config.yaml
vocab_size: 6125
init_std_qkv: 0.0316
decay_shape: "linear"
Each number is 128 + 24 x the weight over the matrix's rms, rounded and kept within 0 to 255. Layers, rows and columns count from 0.

# layer 6 attention key, 192x192, rms 0.0647, rows 46-81, columns 32-63
[[ 97 130 134 158 140 179 140 165 138 128 128 102 129 170 128 116 132 111 108 145 120 137  94 165 136  79 142 145 125 166 159  85]
 [155 151  89 108 170 141 134 131 128 160 156 182 111 147 143 162 110 162 109 131  97 128 117 135 119 113 124  79 112 166 120 173]
 [135 150  92 118 109 174 130 110 114 156  86 170 165 138  95 179 117 148 139  95 126 129 132 109  93 145 124 127 128 133 109 116]
 [139 167 156 118 160 180 123 111 126 177 118 148 104 132 160 143 112 163 150 136 141 144  80 124 139 142 142 117 134 163 130 138]
 [138 132 116 178 134 115 118 157  46  47 133 145  76 110 137 172 148 171 102 167 115 136 142 186 130 149 169 166 155 104 123 116]
 [ 86  95 129 157 139 136 120 112 156 108 138  71 175 137  92 133 137 108  94 113 144 135 168 109 162 171 163 152 125 131 147 142]
 [145 162 137 151 157 108 117 192  73 125 140 118  77 158 140 104 113 155 147 192 147 131 117 130 134 134  85 145 128 141 102 151]
 [171 128 113  81  87 121 110  94 119 167  84 120 151 164 108 163  81 102 148 169 130 122 163 124  92 170 143 165 110 141 128 159]
 [110 122 155  75 150 112 118 111 135  75 125 137 198 117 128 157 163 140 157 175 107  55 116 175 103 116 125 135 139 119 137 138]
 [150 152 151 145 115 100 151 110 119 122 122 125 131 145 169 141 151 146 104 116  96 142 114 135 172 149 182 141 132 121 129 168]
 [130 101 121 118 143 125 129 119 118 106 120 119 115 119 115  79  95  96 149 130 135 142 191  97 114 121 126 158 109 131 149 128]
 [162 116  94 134 135 132 113 151  84 114 116 124 107 165 135 222 125 115 155 169  59 152 111 164 130  98 133 105 152 149 147 125]
 [156 183 137 116 105 122 147 111 132 118 126 172 114 120 116 141 128  95 144 103 115  53 108 152 117 140  94  73 147  92 168  97]
 [ 99  85 103  98 161 134 175 109 161 125  95  91  86 144  73 147 113 118  76  91 155 115  98 133 142 117 133 170 137 101 170 105]
 [151 137 171 111 158 123  96 126 103 147 141 122 129  95 138 164 121 127 110 177 113  99 158  93 137 182 117 140 153 144 113 127]
 [101 156 173 159  90  80 104 123 111 159  87 128 104 167 149 122 121  93  84 127 131  95 124 115 129 157 104 118 137  92  99 114]
 [145 119 117  93 131  75 104 136  97 105 104 128 131 132 125 166  95 171 158 157 133 130 139 137 165 115 103 116 106 132 123 116]
 [157 101 158 154 129 156 143 101 113 120  77 128 134 178 137 147  73  98 138 141 115 124 129 121  94  74 138 103 165 136 123 118]
 [142 100 121 131 130 180 123 100 128 155 138 119 137 106 110 116 128 124 120 134 125 127 139 118 130 129 151 116 157 148 110 103]
 [167 140 136 137 143 125 121 122 111 123 129 112 142 135 105  91 132 123 122 140 134 160 153 131 132 112 122 120 134 118 113 141]
 [126 152 137 120 139 133 152 149  98 129 116 145 155 127 122 125 131 123 125 116 110 100 113 128 144 121 104 138 105 146 110 139]
 [147 136 127 107 124 134 147  87 106 156 135 149 145 165 100 100 131 101 133 139 138 132 144 128 126 159 106 133 141 104 129 114]
 [119 146 132 114 115 117 129 119 118 133 123 148 150 135 128 125 109 144 115 117 131 128 137 151 135 144 160  98 127 125 109 149]
 [117 143 135 141 143 125 122 152 128 143 136 102 147 160 159 118 130 145 133 127 127 135 126 155 114 104 171 145 120 110 102 176]
 [113  67 155 134 129 152 117 103 141 131 108 126 139 141 125  81 139 129 134 141 119 128 103 113 133 138 127 118 138 128 133 104]
 [104 158 114 131 117 109 143 175 126 121 117 134  95 132 110 189 114 146 128 148 142 149  93 142  85 145 135 138 130 134 123  98]
 [134 123 122 154 145 152 125 161 153 114 124 123 145 121  93 141 136 110 111 135 138 121 138 114 119 125 120 170 161 114 146 107]
 [115 105 163 117 171 112 137 106 164 172 131  99 157  89 119 114  86 139 148 144 120 142 116 143 147 115 154 135 120  95 105 113]
 [111 154 104 162 141 139 133 184 131 115 130 141 157 123 140 121 139  97 185 129 126 134 126 148 138 124  91 115  81 160 137 143]
 [ 91 137  89 143 145 146 106 167 109 115 120 157 161 103 158 107 102 102 117 131 156 117  93 116 131 125 135 136 116 156 124 157]
 [ 88 121 122 131 136 149 140 176  84 110 125 157 170 150 165 121 131 139 116 129 119 151 162 131 161  91 155 139 108 143 142 119]
 [107  91 125 133 106 124 104  82 128 116 103 128 114 112 148  98 145  95  83 143 128 145 163 161 136 139 141 123 125 109 174 121]
 [102  75 115 110 137 164 118  98 135 158  94 125 140 132 132 120 126 134 157 121 129 141  92 103 123  90 149  87  96 134 124 137]
 [103 106 131 132 128  98 140 118 120 130 142 147 106 147 173  89 149  87 121 124 133 147 178  88 139 170 149 123 125 125 121 120]
 [ 88 144  95 113 132 152 147 168 147 136 132 127 123 127 117 101 151 128 134 112 132  96 134 134 117 157 131 148 143 121 132 141]
 [128 163 129 107 111  86 140 119  98 145 119 127 127 113 152  83 154 154 163 158 133 122 155 110 101 150 105 158 160 135 115 170]]
# layer 6 attention query, 192x192, rms 0.0692, rows 47-82, columns 32-63
[[133 145 132 162 113 154 107 155 129 110 108 173 171 128 123 124 170 119 122 155 159  98  73 108 163 130 159 149  61 108 147 144]
 [ 99  92 106 136 127 102 114 124 154 119 127 151 110 112 136 141 134 102 112 132 149 127 111 123 110 116 122 139 116 118 113 145]
 [130 120 106 159 150 140 174 117  51 118 140 145 118 124 127 136 156 146 104 155  83 157 107 153 121 139 163  92  89  95  99 159]
 [ 96 128  93 121 130 112 113 112 113 135 107 144 119 135 151 109 192 129 124 170 133 149 180 114 150 123 118 120 121 150 186 167]
 [ 87 160 147 161 166 121 151  78 145  94 133 113  99 151 149 134 160  97 135 123  85 111 153 115 106 118 124  78 103 133 130 101]
 [ 87 116 120 122 130  83 192 131 114 146 158 107 112 182 123  96 164 150 133 118 125 119 138 162 141 127 141 146 161 106 130 110]
 [146 115 138 137 136 139 113 148 160 143 133 104 110 102 163 149 111 139  98 112  78 162  91 137 130 126 143 126 116 131  65 101]
 [134 141 135 113 152 107 137 101 112 177 139 155 124 154 101 153 132 108  98  85 133 126  99 159 143 119 134 125  66 145 108 140]
 [155 127 121 109 110 160 145 124  84 117 108 151 121 124 106 128 108  96 108  93 126 148 176 103  70 164 121 107 121 138 122 117]
 [ 82 128 152 149 115  53 113 130 115 165 133 146 112 125  79 128  99 122 110 156 128 121 130 137 125 140  87 136  98 132 119 116]
 [133 114  92 179 136 105 132 116  95 171 136 136 102 123 132 120 104 104 109 129 120 138 126 176  96 144  92 156 145 116 155 144]
 [152 152 124 159 112 156 157 172 137 146  87 128  92 132 104 169 135  92 105 134  96 164 139  87 175 138 140 169 115 135 136 150]
 [185 122 107 160 139 103 151 113 122 129  99 163 134 117 104 146  81 100 101  97 116 101 161 146  90 147 130 158 112 156 117 126]
 [ 58 127  89  99 147 140 163 106 110  94  73 155 104 117 116 151 161 132 119 165  95 106 145 132 119 160 173 132 153 134 121 138]
 [178 141 130 119 137 119 172 123 114 112 179 113 154 155  91 167 129 128 110 166 155 114 136 170 155 111 159 156 121 163 100  93]
 [122 100 132 122 105 112 128 100 114 138 130 125  90 124  97 116 149 116  91 162 129 193 118 148 129 153 148 163 135 145 139 111]
 [143 134 121  97 160 141 110 151 145 134 113 150 175 181  90 159 124 140  96 104 163 124 139 139 139  88  96 126 138 169 146 112]
 [144 134 132 112 120 136 119 156 120 153  97 164 127 111 104 119 120 123  89 126  94 138 143 121 122 138 143 103 115 156 128  83]
 [114 207 147 142 160 123 109 123 140 125  63 133 139  94 184 162 139 104  71 147  89 119 144 136 105 139 113 122 100 155 123 116]
 [125 129 122 149 102 132 123 108 116 144 135 137 109 119 135 126 151  92 152 131 168 139 121 135 129 137  98 148  91 135 107 115]
 [110 143 139 146 155 104 129 125 144 104 122 132 120 111 147 140 145 128 113  98 136 139 155 123 105 132  99 117 127 138 136 116]
 [132 126 135 137 121 144 124 103 141 130 166  96 136 129 137 162 102 163 147 119 119  95 113  82 116 151 141 119 142  98 142 118]
 [148  91 130 102 118 137 148 111 107 150 133 116 155 107 125 117 107 135 134 140 142 149 138 107 124 109 106  90 148 131 120 127]
 [107 129 122  96 119 149 134 128 123 171 135 140 165 114 139 110 105 130  71 145 108 125 116 164 102 136 146  90 138 148 151 101]
 [124 131 145 120 141 133 154 167 128 178 164 108 114 137 117 146 154 157 149 124 136 134 122 158 133 108 139 127 114 117 139 162]
 [122 126 161 121 140 139 150 124 150 163 155 150 150 142 156 139 139 160 131 132 149 154 133 127 140 113 131 122 120 131 160 124]
 [162 143 106 100 137 133 125 133 111 131 137 140 180  96 121 124 109 141 129 139 146 107 108 124 175 150 124 127 150 137 103 101]
 [101 144 127 162 131 137 115 156  89 115 140 136 127 131 118 119 125 113 142 116 153 127 108 125 120 130 165 148 167 161 129 154]
 [164 144 163 146 132 154 142 133 149 121  93 107 146 131 131 118  85 119 101 136 120 137 109 117 121  79  93 137 135 150 129 152]
 [156  99 122 153 104 128 138 135 118 116 116 133  88 117  99 128 136 135  95 118 101 133 149 133 100 116  87 110 143 169 122  97]
 [107 137 152 118 130 101 152 138 155 122 140 120  99 118 163 177 105 124 133 124 153 136 137 126 114 163 142 143 122 153 121 141]
 [118 136  92 145  76 129 135  99 149 138 154 160 118 119 153 109 160 167 132 116 130 138 149  90 115 103 167 117  93 149 112 139]
 [133 143 121 118 134 139 151 166 137 135 173 138 157 155 132 150 118 160 144 104  89 154 107 173 144 120 124 125 114 113 119 123]
 [136 117 173 126 130 163 141 150 123  94 130 151 111 130 131 153 113 121 158 111 117 153 110 108 134 106 123 158 102 194  91 142]
 [147 102 117 144  91 135 123 126 153 138 141  96 123 151 128 108 112 169 138  89 141 165  94 129  84 123  86 134 140 115 138 117]
 [137 142 114 188 101 118 128 161 122 157 135 151 146 161 113 108 133 111 145  96 128 140 137 102 162 122 124  96 133 131 133 128]]
# layer 6 attention value, 192x192, rms 0.062, rows 0-63, columns 32-63
[[160 101 139  97 126 129 137 109 172  99 137 143 137 113 128 134 119 161 129 124 160 169 177  87 125 141 129  85 113 141 150  78]
 [170 133 134 125 161 165 151 126 175 167 128 159  76 177 126 146 132 139 133 167 127 146 138  99 116 108 140 106 171 112 148 124]
 [172 127 145 112 163 127 116 160 100 181 136 134 108 121 132  70 149  99 125 117 137 153 113 104 112 100 127 145 150  95 104 131]
 [136 110 181 112 158 146 198 141  81 111 157 115 133 131 105 149 110 144 118 106 134  95 140 132 120  74 132 148 156 147 100 126]
 [175 111 153  81 130 132 126  80 110 122 115 149 180 103 144 150 133 129 123 125 122 135  96 120 120 149 108 123 135 142 133 147]
 [116 159 147 131 157 150 142 134 156 120 169 135 129 126 113  95 141 169  95 130 146 179 133 125 118  95  86 102 189 116 103  94]
 [116 128 148 145 123 138 160 118 146 122 148 119 115 139 128 124 113 104 148 148 140 161 122 170 128 117 124 135 122 137  96 157]
 [133 131 112 124 151 124 105 115 160 135 104 121 135 166 127  99  99 139  84 165 173 112 142 158 120 132 139 121 156 158 147 125]
 [129 129 148 117 130 139 123 133 141 136 115  82 129 158 122 120 145 105 158  64 164 121 130 153 154 151 118 105 142 165 176 139]
 [118  80 125 136 110 144 147 160  94 122 102 142 135 115 114  85  95 139 144 110 139 149 115  82 137 139 143 141 138 123 121 134]
 [ 82 114 146 142 174 134 102 115 141 149 140 134 126 145 134 151 109  90 118 132 124 145 112 106 154 106 166  94 137 121 126 141]
 [125  92 118 134 155 164 165 142 128 114 127 123  77 135 120 117 104 104 153 165 163 130 157 134 116 129 121 156 105 107 136 108]
 [124 123 121 104 142 123 152 129 123 127  90 119 113 153 163 135 142 143 102 109 136 114 154  90 111  94 100 160 121 123 143 138]
 [129 167 163 141 139 105 130 139 120  97 147 139 126 133 129 150 106 111 136 123  88 146 175 158 126 136 140 136 198 122 158 117]
 [142 162 132 107 127 133  88 150 160 165 119 160 164 137 141  87 158 128 132  91 114 150 127 155  87 139 150 125 132 159 129 123]
 [109 110  78 114 169 124 126 163 138  88 196  72 115 140 186 148 120 125  94  93 112  96  87 134 116 160 145 125  87 125 126 114]
 [104  94 128 128 121 123 157 104 158  82 141 134 103 165 108 156 144 168 136  91 130  98 101 141 112  88 150 155 146 136 157 167]
 [140  71 137  93 101 118  85 133  89 131 152 125 166 128 114 135 122 129 134 107 146 154 108 144 138 144 135 116 136 165 145 135]
 [140 169 132 127 113 103 141 192 191 132 121 133 143 138 127 130 112 117  95 115 138  90 135 150 140 165  98 124 137  90 118 109]
 [137 122 116 142 111 151  97 127 130 160 116 154 140 101 109 132 114 173 145 135 159  92 168 116  93 163 132 128 173  70 156 132]
 [156 131 110 128 159 145 124 147 147 156 102 139 110 125  99 111  85 112 153 114 106 117 162 116 122 124 127 114 161 109 142 111]
 [152 171 135 126 132 150 129 146 137 126 151 110 142 167 140 158 107 141  68 112 114 158  98 101 112 120 137 138 156 158 131 116]
 [153 156 105 126 136 155 110 124 131 161 203 138 105 130 148 112 140 142 111  91 143 150 144 122 138 126 141 122 122 117  76 177]
 [127 101 119 153  90 147 153 157 145 158 138  95 123 109  99 134 111 154  96 130 161 113 152 118 157 154 141 106 103 190 157  91]
 [155 130 161  96 155 112 126 142 116 145 124 140 129 120 104 164 126 165 140 116 167  87 115 144 170 138  91 128 118 114 117 165]
 [ 96 174 118 153 102  78  45 118 125  96  97 132 100 117 117 148 120  98 176 167 158 129 127 133 152 154 106 112 104 136  99 135]
 [107 150 185 151 122 120 153 129 144 132 129 113 166 187 150 107 156 142 147 144 143 139  91 108 145 126  99 182 124 155 131 122]
 [132  99 118 113 112 114 127 113 153 124 119 139 120 114 119 135 129 136 143 111  75 162 132 114  85 112 137  98 126 126 125 149]
 [111 111 151 120 152 119 117 129 132 106  99 133 160 123 135 185  91 111 117 145  73 148 126 157 107  91 125 157 118 115  95 106]
 [108 118 119 120  99  91 134 133 119  95 147 115 124 137  90 116 133 148 132 121 153  99 141 151 153 100  86 156 117 126  91 116]
 [175 123 168 130 178  91 145 144 116 154 122 156  98 109 111 126  97  75 104 120  90 128 111  65 124 116 130 122 137 123 153 176]
 [110  72 128 106 127 137 113 127 121 127  42 110 100 140 135 111 120 172 125  51  93 109 117 123 108 149 123 169 106 119  76 113]
 [118 146 141 132 122 136 141 131 178 151 153 136  94 128 125 158 123 167 116 139 103  69 136 176 116 114 158 129 134 127 156 102]
 [110 109 102 149 147 133 102 134 107 122 155 158 168 147 135 210 140 154 102 178 113 135 152 134 127  80 121  67  86 146 151 123]
 [148 141 128 150 135 111 145 108 118 143  94 101 133 170 139 123  96 136 116 149 133 126 131 142 101 166 153 120 109 136 125 133]
 [158 152 128 137 149 123 101  69 124 183 138 176 113 158 108 110 177 106 143 133 139 123 123 105 130 129 114 106 177 153 168 137]
 [131 179 135 115 143 180  77 130 121 119 122 131 113 153 125 160  91 144 136 135 139 172 122 132 103 107 166  64 103 155 126 107]
 [119 121  83 133 119 112 143 118 110 153 152 126 132 118 105 128 112 162 127 141  89 141 123 164 120  98 121 140 115 135 108 169]
 [111  94 135  88 180 116 144  99 113  73 111 131 158 150 166 114 146 108 117 118 122  85  79 128 105 130 154 173 106 125 143 136]
 [147 119 143  91 170 142 140  91 107 190 136 143 157 190 123 102 123  92 119 109 137 114 116 181 100 151 156  75 109 162 125 129]
 [103 160 150 109 151 150 129 142 154  92 138 119 108 160 128 147  96 153 141 168 119 116 169 150 127 127 135 102 101 125 130 150]
 [104 127 116  94 115 190 134 133 126 137 109 160 122 115 118 172  95 139 144 118 148 135 135 119 163 150 121  95 161 138  83 129]
 [135 165 167 172  94 135 117 128 104 121 178 130 160 121 155 139 127  78 151  69 143 167 186 111 132 118 113 165 145 164 181 128]
 [144 133 109 121  93 153 161  97  99 139 141 126 160  98 118 135 123 119 142 137 150 103 136 103 140 133 157 158 117 176 186 134]
 [134 129  70 119 153 140 136  97 117 127 154 154 147 120 145 133 113 125 130 145  92  87 138 115  97  94 119 121 181 143 152 114]
 [111 141 126 171 108 105 141 164  87 125 150 100 136 140  73  60 111  94 133 148  63 133  96 112 138 134 116 140 126 114 123 127]
 [157 121 126 105 123 129 138 160 134 133 142 165 149  97 118 158 111 138 122 145 155 118 130 118 112 109  96 138 163 101 112 149]
 [137 151 180 188 104 123 180  57  91  71 116 151 108 131 143  61 131 119 148 156 152 104 131 156 124 109 150 153 152  96 162 115]
 [136 181 154  91 155 162 130 186 129 121 110 145 117 114 165  66 132 137 132 166 116 150 108 129 133 161 149 132 147 118 159 160]
 [122 128 121 124 156  97 138 151 139 115 118 118 111 129  93 128 134 125 132 191 113 137 107 104 112 137 155 114 117 100 134 162]
 [146  92  93 109  88 168 121 153 156 129 131 141 138 128 138  86  95 100 134 120 183 163 135 112  98  88 168 176 114 151 133  97]
 [ 99 138 127 122 115 122 134 111 127  99 151 151 166 106 144 224  95 132 133 118 132 142 130 148 138 135 132 162 111 104 113 138]
 [146 106 135 132 157 122 121 158 122 160 132 160  92 115 160 109 186 124 145 159 145 113 103 101 152 171 153 158 162 152  68 113]
 [139 127 142 103 111 122 125 107 136 108 127 133 163 105  67 110 145 147 144 124 119 131 124 170 137 112 126 145 123 117 116 189]
 [149 136 112 138 144 118 111  78 107 133 135 108 128  91 151 105 112 123 148 111 156 114 132  95 104 131 110 148 153 132 101 116]
 [120  93 141 170  72 151 101 134 123  95 103 163 134 146  94 125 143 114 118 152  94 139 173 149  92 179 136 137 140 178 155 166]
 [124 119  88 105 138 115 102 168 148 139 127 154 118 169  86  96 148 113 145 132  64 109 119  89 130 113 111 137 146 117 140 145]
 [159 144 151 110  98 142 115 138  90 154 103 158  89 132 166 154 135 132 138 103 172 134 174 118 130  60 157 116 109 136  83  98]
 [131 135 104 130 125 122 130 119  96 139 113 140 119 135 124 133 121 135 118 137 107 117 132 170 146  73 116 149 144 139 137 128]
 [ 66 151 128  91 155 107 143 110  87 127 143 114 106 130 146  86 185 157  83 142 133  98 160 112 110 145 125 123 117 155 192 150]
 [113 124 185 133 137 147 101 123 159 136  98 122 103 128 145 138 100 140 157 137 126 132 113 144 104 154  99  55 162 135 105  96]
 [ 90 170 122 108 147 150 144 147 135  91 117  59 157 132  74  73 145 191 127 141 129 105 165 136 130 114 152 129 113 145 166 132]
 [173 143  86 121  91 140 124 161 114 142 135 114 154 101 140 112 125 169 140 184 122 157  99 155 107  89  78 144 139 116 166 128]
 [105 134 152 109 135 152 193 108 157 139 157 129 115 120 142 139 182 109 149 117 124 161 172 136 109 108 195  91 153 120 142 122]]
# layer 6 attention output (transposed), 192x192, rms 0.164, rows 0-63, columns 32-63
[[121 181 167 148 119 132 159 150 121 150 101 134 105 142 152 127 119 128 147 170  91 106 157  98 153  86 147 158 130 115  94 122]
 [116 112 143 169 118 132 138  62 153 124 129 156 160 140  96 130 143 128 171 150 111 152 168 134 112 131 157 149 109 121 136 129]
 [162  83 120 149 152 122 128 101 138 106 134 128 159 131 127 132 142 114 127 132 116 109 167 101 143 116 152 124 152 151 138 160]
 [141 120 106 134 110 117 102  97 178 160 138 121 153 133 143 134 105 112 158 125 142 106 127 103 111 106 149 130 143 115 144  83]
 [120 128 136 100 112 109 157 116 159 134 131  97 163 131 114 155 134 149 119  29 170 183  81 157 133  85 135 140 168 127 112 107]
 [149 101 134  81 135  91 139 128 131 101  92 123 105 122 111 150 163 119 188 128 132 133 151 162 165 105 160 108  85 134 166 127]
 [102 136 137 163 135 110 121 123 158 107 143 142  98 112 139 127 142  98 125 117 118 139 131  94 115 132 111 177 122 172 160 159]
 [ 76 144 137 144  76 100 133  45 110 117 123  81 109 100 144 143 120 126 124 118  69 132 127 102 112 164 141  74 114 171 123 140]
 [119 156 136 125 155  93 165 107 162 136 131 118 116 169 124 146 126  90 150  93  66 153 141 122 110 126 128 152 103 124  68 139]
 [116 134 125 168 161 112 130 145 120 123 121 123 137 148 143 143 129  99 123 135  98  71  91 138 158 129 172 121  98 119 103 120]
 [106 143 119 122 143 101 108  49 136 167 153 101 108 122 126 105 138 130 107 159 131 104 133 116 126 148 159 129  88 103 159 150]
 [149 149 164 110 144 128 110 185 172 165 134 106 146 130 122 158 132  87 151 143  79 122 130 101 123 125 126 128 147  92 177 132]
 [120 186 139 169 115  95  89 110 135 119 114 114 126 137 114 184 149 151 162 127  97 115 122 130 141 140 140 158 154 114 149 129]
 [135 109 128 148  99 113 126  86 154 144  89 191  64 135  89 147 158 130 145 114  81 124 119 135 143  96  85 151 138 135 108 102]
 [100 161 141 143 158  97 143 147 137 131 152  99 103 138 110 106 117 135 148 125 170 131 139 103 112 166 123 139  65 101 100 120]
 [110 111 175 131 154 118 119 158 144 126 148 113 145  91 110 160 114 115 112 107 105 149  82 125 163 112 105 160 108 107 129 146]
 [122 178 162 119 118 137 104 100 103 124 130  96 140 154 159  99 101 160 119 127 104 204 152 133 122 118 135 105 116 176 164 124]
 [137 119 140 115 120  69 142 191 106 145 166 119 126 134 141 146 151 155 134 150 151 121 103  82 157 111  61 172 146 149 147 145]
 [142 146 130 153 141 124 131 139  48 120  99 105 135 131  70 139 124 129 125 147 158 107  90 129 136 109 118 130  74 140  47 146]
 [146 158 104 108 120 118 115  83 107 129 136 108 107 128 116 150 101  88 110 125 103 193 160 133 152 148 159 145 126 112 147 128]
 [138 100 152 130 129 159 145  17 175  92 147 151 143 140  95  77 150 139 127 141 100 126 118 143 157 140 136 140 139 166 107 100]
 [141 159  77 118 161 122 138 112 106 160 170 156 110 124 152 160 109 119 176 101 171 172 117 136 152 116 117  92 145 141 161 131]
 [102 132 114 124 141 107 127 195 138 150 143 118 130 146  95  88 105 134 161 169 134  83 164 143 118  95 119  90 172 123  91 109]
 [132 128 118 131 134 156 105 222  85 151 143 128 144 149 116 124  90 106 102 101 171 104  69  87  93 129 129 124  98 125 134  85]
 [153 150  68 132 135 119 127 148 121  77 150 144 162 144 126  94 127 148 140 132 120 155 143 136 125 134 147 114 138 156 111 130]
 [129 182 135 105 113 104 160 175 117 104 119 135 142 120 118  97 102 113  99 114 149 128 107 112 122 134 121 109 150 123 120 153]
 [ 96 113  75 135 113 103 113 137 183 107 144 147  97 126  93 152 111 143 123 136 102 183  96 159 160 110  96 132  99 147 138 103]
 [120 122 124 117 126 186 118 122 102 132 177 138 127 132 100 161 165  85 120 145 172 128 122 142  98 111 130 121 118 128 163  98]
 [129 145 126  94 134 105 113 102 146 129 132 177 145 113 139 153 174 106 114 130 125 110 128 168 126 136 122 120  81  82 166 171]
 [132 100 163 145 157 101 153 122  97 127  85 163 156 154 165 109  99 124 127 156 136 112 100  93 118 149 114 145 167 156 148 175]
 [107  91 122 129 116 150 116 108  90 112 153 150 102 144 133  86 137 142 138  84 105 108 174 131 104 151 159 173 123  86 100 150]
 [136 105 103 125 169 115 118 152 112 119 154 114 146 140 129 160 108 113  98 177  94 117 105 114 117 129 164 141 209 119 107 130]
 [143  84 161  97 166 176 145  95 155 133 132 163 136 114 156 168 174 143 119 135 128 135 180 115 145 108 100 114 126  98 116 133]
 [136 116 169 163 149 123 121 137 184 124 149  94 126 149 128 113 119 121 114 131 137 169 120 154 141 146 120 143 107 137 155  88]
 [124 170 131 126 133 144  87 109 122 118 117 143  85 116  99 133 121 142  94 123 155 126 117  98 126 116  86 112 155  98  88 119]
 [114 148 127 140 109 102 132 140 155 120 151 128 114 143 134 144 122 180 105  96 116 142 151 156 151  91 143  92 120  98  90 117]
 [ 59 140 150 164 143 109 185 132 109  95  91 176 134 121 112  99 171 123 112 141 127 133 154 107 148 137 100 115 103  94 158  89]
 [161  76 107  85 118 102 110 188  92 127 159 179 157 103 130 116 117 123  83 129 157 112 160 114 119 118 190 154  94 127 130 146]
 [ 97 134  89 112 146 141 117 111 207 146 145 151  80  97 172 127 162 154 133 130 136 105 113 128 188 152 111 109 150 140 110 142]
 [ 96 111  93 124  99 150 151 116 120  83 155 162 128 143 133 166 125 151 172  68 148 137 142  73 142  97 130 120 161 118 135 150]
 [167 119 129 146 160 133 110 125 177 106 142 118 129 135 104 110  98 118  90  71 132 150 147  88 152 164 149 123 150 125 135 122]
 [ 92 145 132 125 104  96 151 169 119 116 104 146 131 139 152 111 110 150 121 117  95 142 144 127  85 108 119 135 146 109 133 146]
 [160 109 110 142 136 112 133 110 112 108 149 102 129 119 155 123  90 126  99 109 117 109 119 171 155  79 118 138 153  99 152 131]
 [108 148 122 111 118 115 113 165 117 160  87 137 142 135 172 141  99 162 105 115 133  98 110 124 109  98 113 104 151 129  96 145]
 [161 134 128 146 156 141  91 122 178 174 130 126 140 148 114 166 139 140 128 105 120 156 179 175 127 105 130 102 105 111 123 172]
 [131 162 117 148 135 180  77 195 132 155  57 172 150 123  83 118 194 114 134 153 215 116 123 102 131  74 116 111 101 111 173 154]
 [127 143  79  60 102 125  74 110 127  91 129 137  96 150 104 143 124 179  92 143 118  92 113  84 136 147  94  95  89 148 120  88]
 [123 127 138 152  98 100 122 169 117 139 138 115 132 100 136 150 145 105  86 136 153 136 133  90 126 108 113  75 159 158  96 140]
 [136 110  93 153 160 115  88 177 108 156 136  92 146 131  96 111 131 155 155 136 109 127 110 112 132 168 176  94 102 169 137 151]
 [105 175 142 108 130 120 136 190 103 164 149 148 155 135 164 114 139 142 108 118 166 120 119 102 151 126 127 132 103 106 134 117]
 [ 99 120 155 127 101  73 118 105 134 115  81 106 125 172 139 157 150 134  91 162 104 180  86 136 155 139 165 159 114 134 168 103]
 [ 90 153 120 138 127 124  94 173 122 149  95 134 143 112 115 102 158  94 168  81  88 144 129 168 122 117  75 129 115 113 171  73]
 [128 154  87 155 120 115 147  74 100 111 130 144 175  92 107 147 161 157 151 136 103 143 142 135 109 127 142 109  87 128 103 134]
 [179 147 161 114 120 132  88 168 112  97 111 139 129 138 162  99 129 117 132 114 110  95 133 125 152 145 142 139 134 138 112 114]
 [112 102 111 149 117 166 117 104 170 128  90 118 116 130 172 126 100 152  97 183 106 117  89 110 106  79 125 119 100  80 137 106]
 [127 143 106 138 167 146 107 196 106 106 144 130 123 145 119 150 125 121 122  95 107 120 117  94 147 163 185 163 131 120 136 143]
 [118 196 115 160 172 155 130 195 145 100 105 143 135 157 147 108 142 147 136 156 100 105 152 109 135 122 140  98 114 102 127 119]
 [123 135 110 134 102 131  88 124 118 132 111  81 144 123 140 139  97  96 137 154 102 145 151 155 141 128 122 121 142 125 100 128]
 [131 133  97 154 131  98  79  95 101 101 117 124 159 163 119 112  97 116 127 130 148 144 145  90 131 123  84 113  95  65 104 135]
 [150 130 144 104 115  92 111 108 143 125 124  99 153 123 147 157 104 148 152  81 141 131 142 145  97 127 105 138 142  95  97  91]
 [154 159 165 131 111 129 196 132 140 104 153 156 148 135 140 123 118 119 106 107  79 189 113 116 134  99 149 119  99 161 143 142]
 [157 135 161 100 101 124 133 150 186  84  92 122 131 110 114 108 118 119 129 137 152 204 135 139 141 179 117 128 107 126  79 122]
 [106 132 151 141 142  73 149 184 138  94 105 169 101 111 110 125 126 111  94  88 127 118  94 139 105 128 130 165 119 144  74 115]
 [150 127 147 119 125 106 157  55 147 160 167  92 165 134  82 126 141  96 166 118  98 124 149 153 132  88 143 115  96  87 137 102]]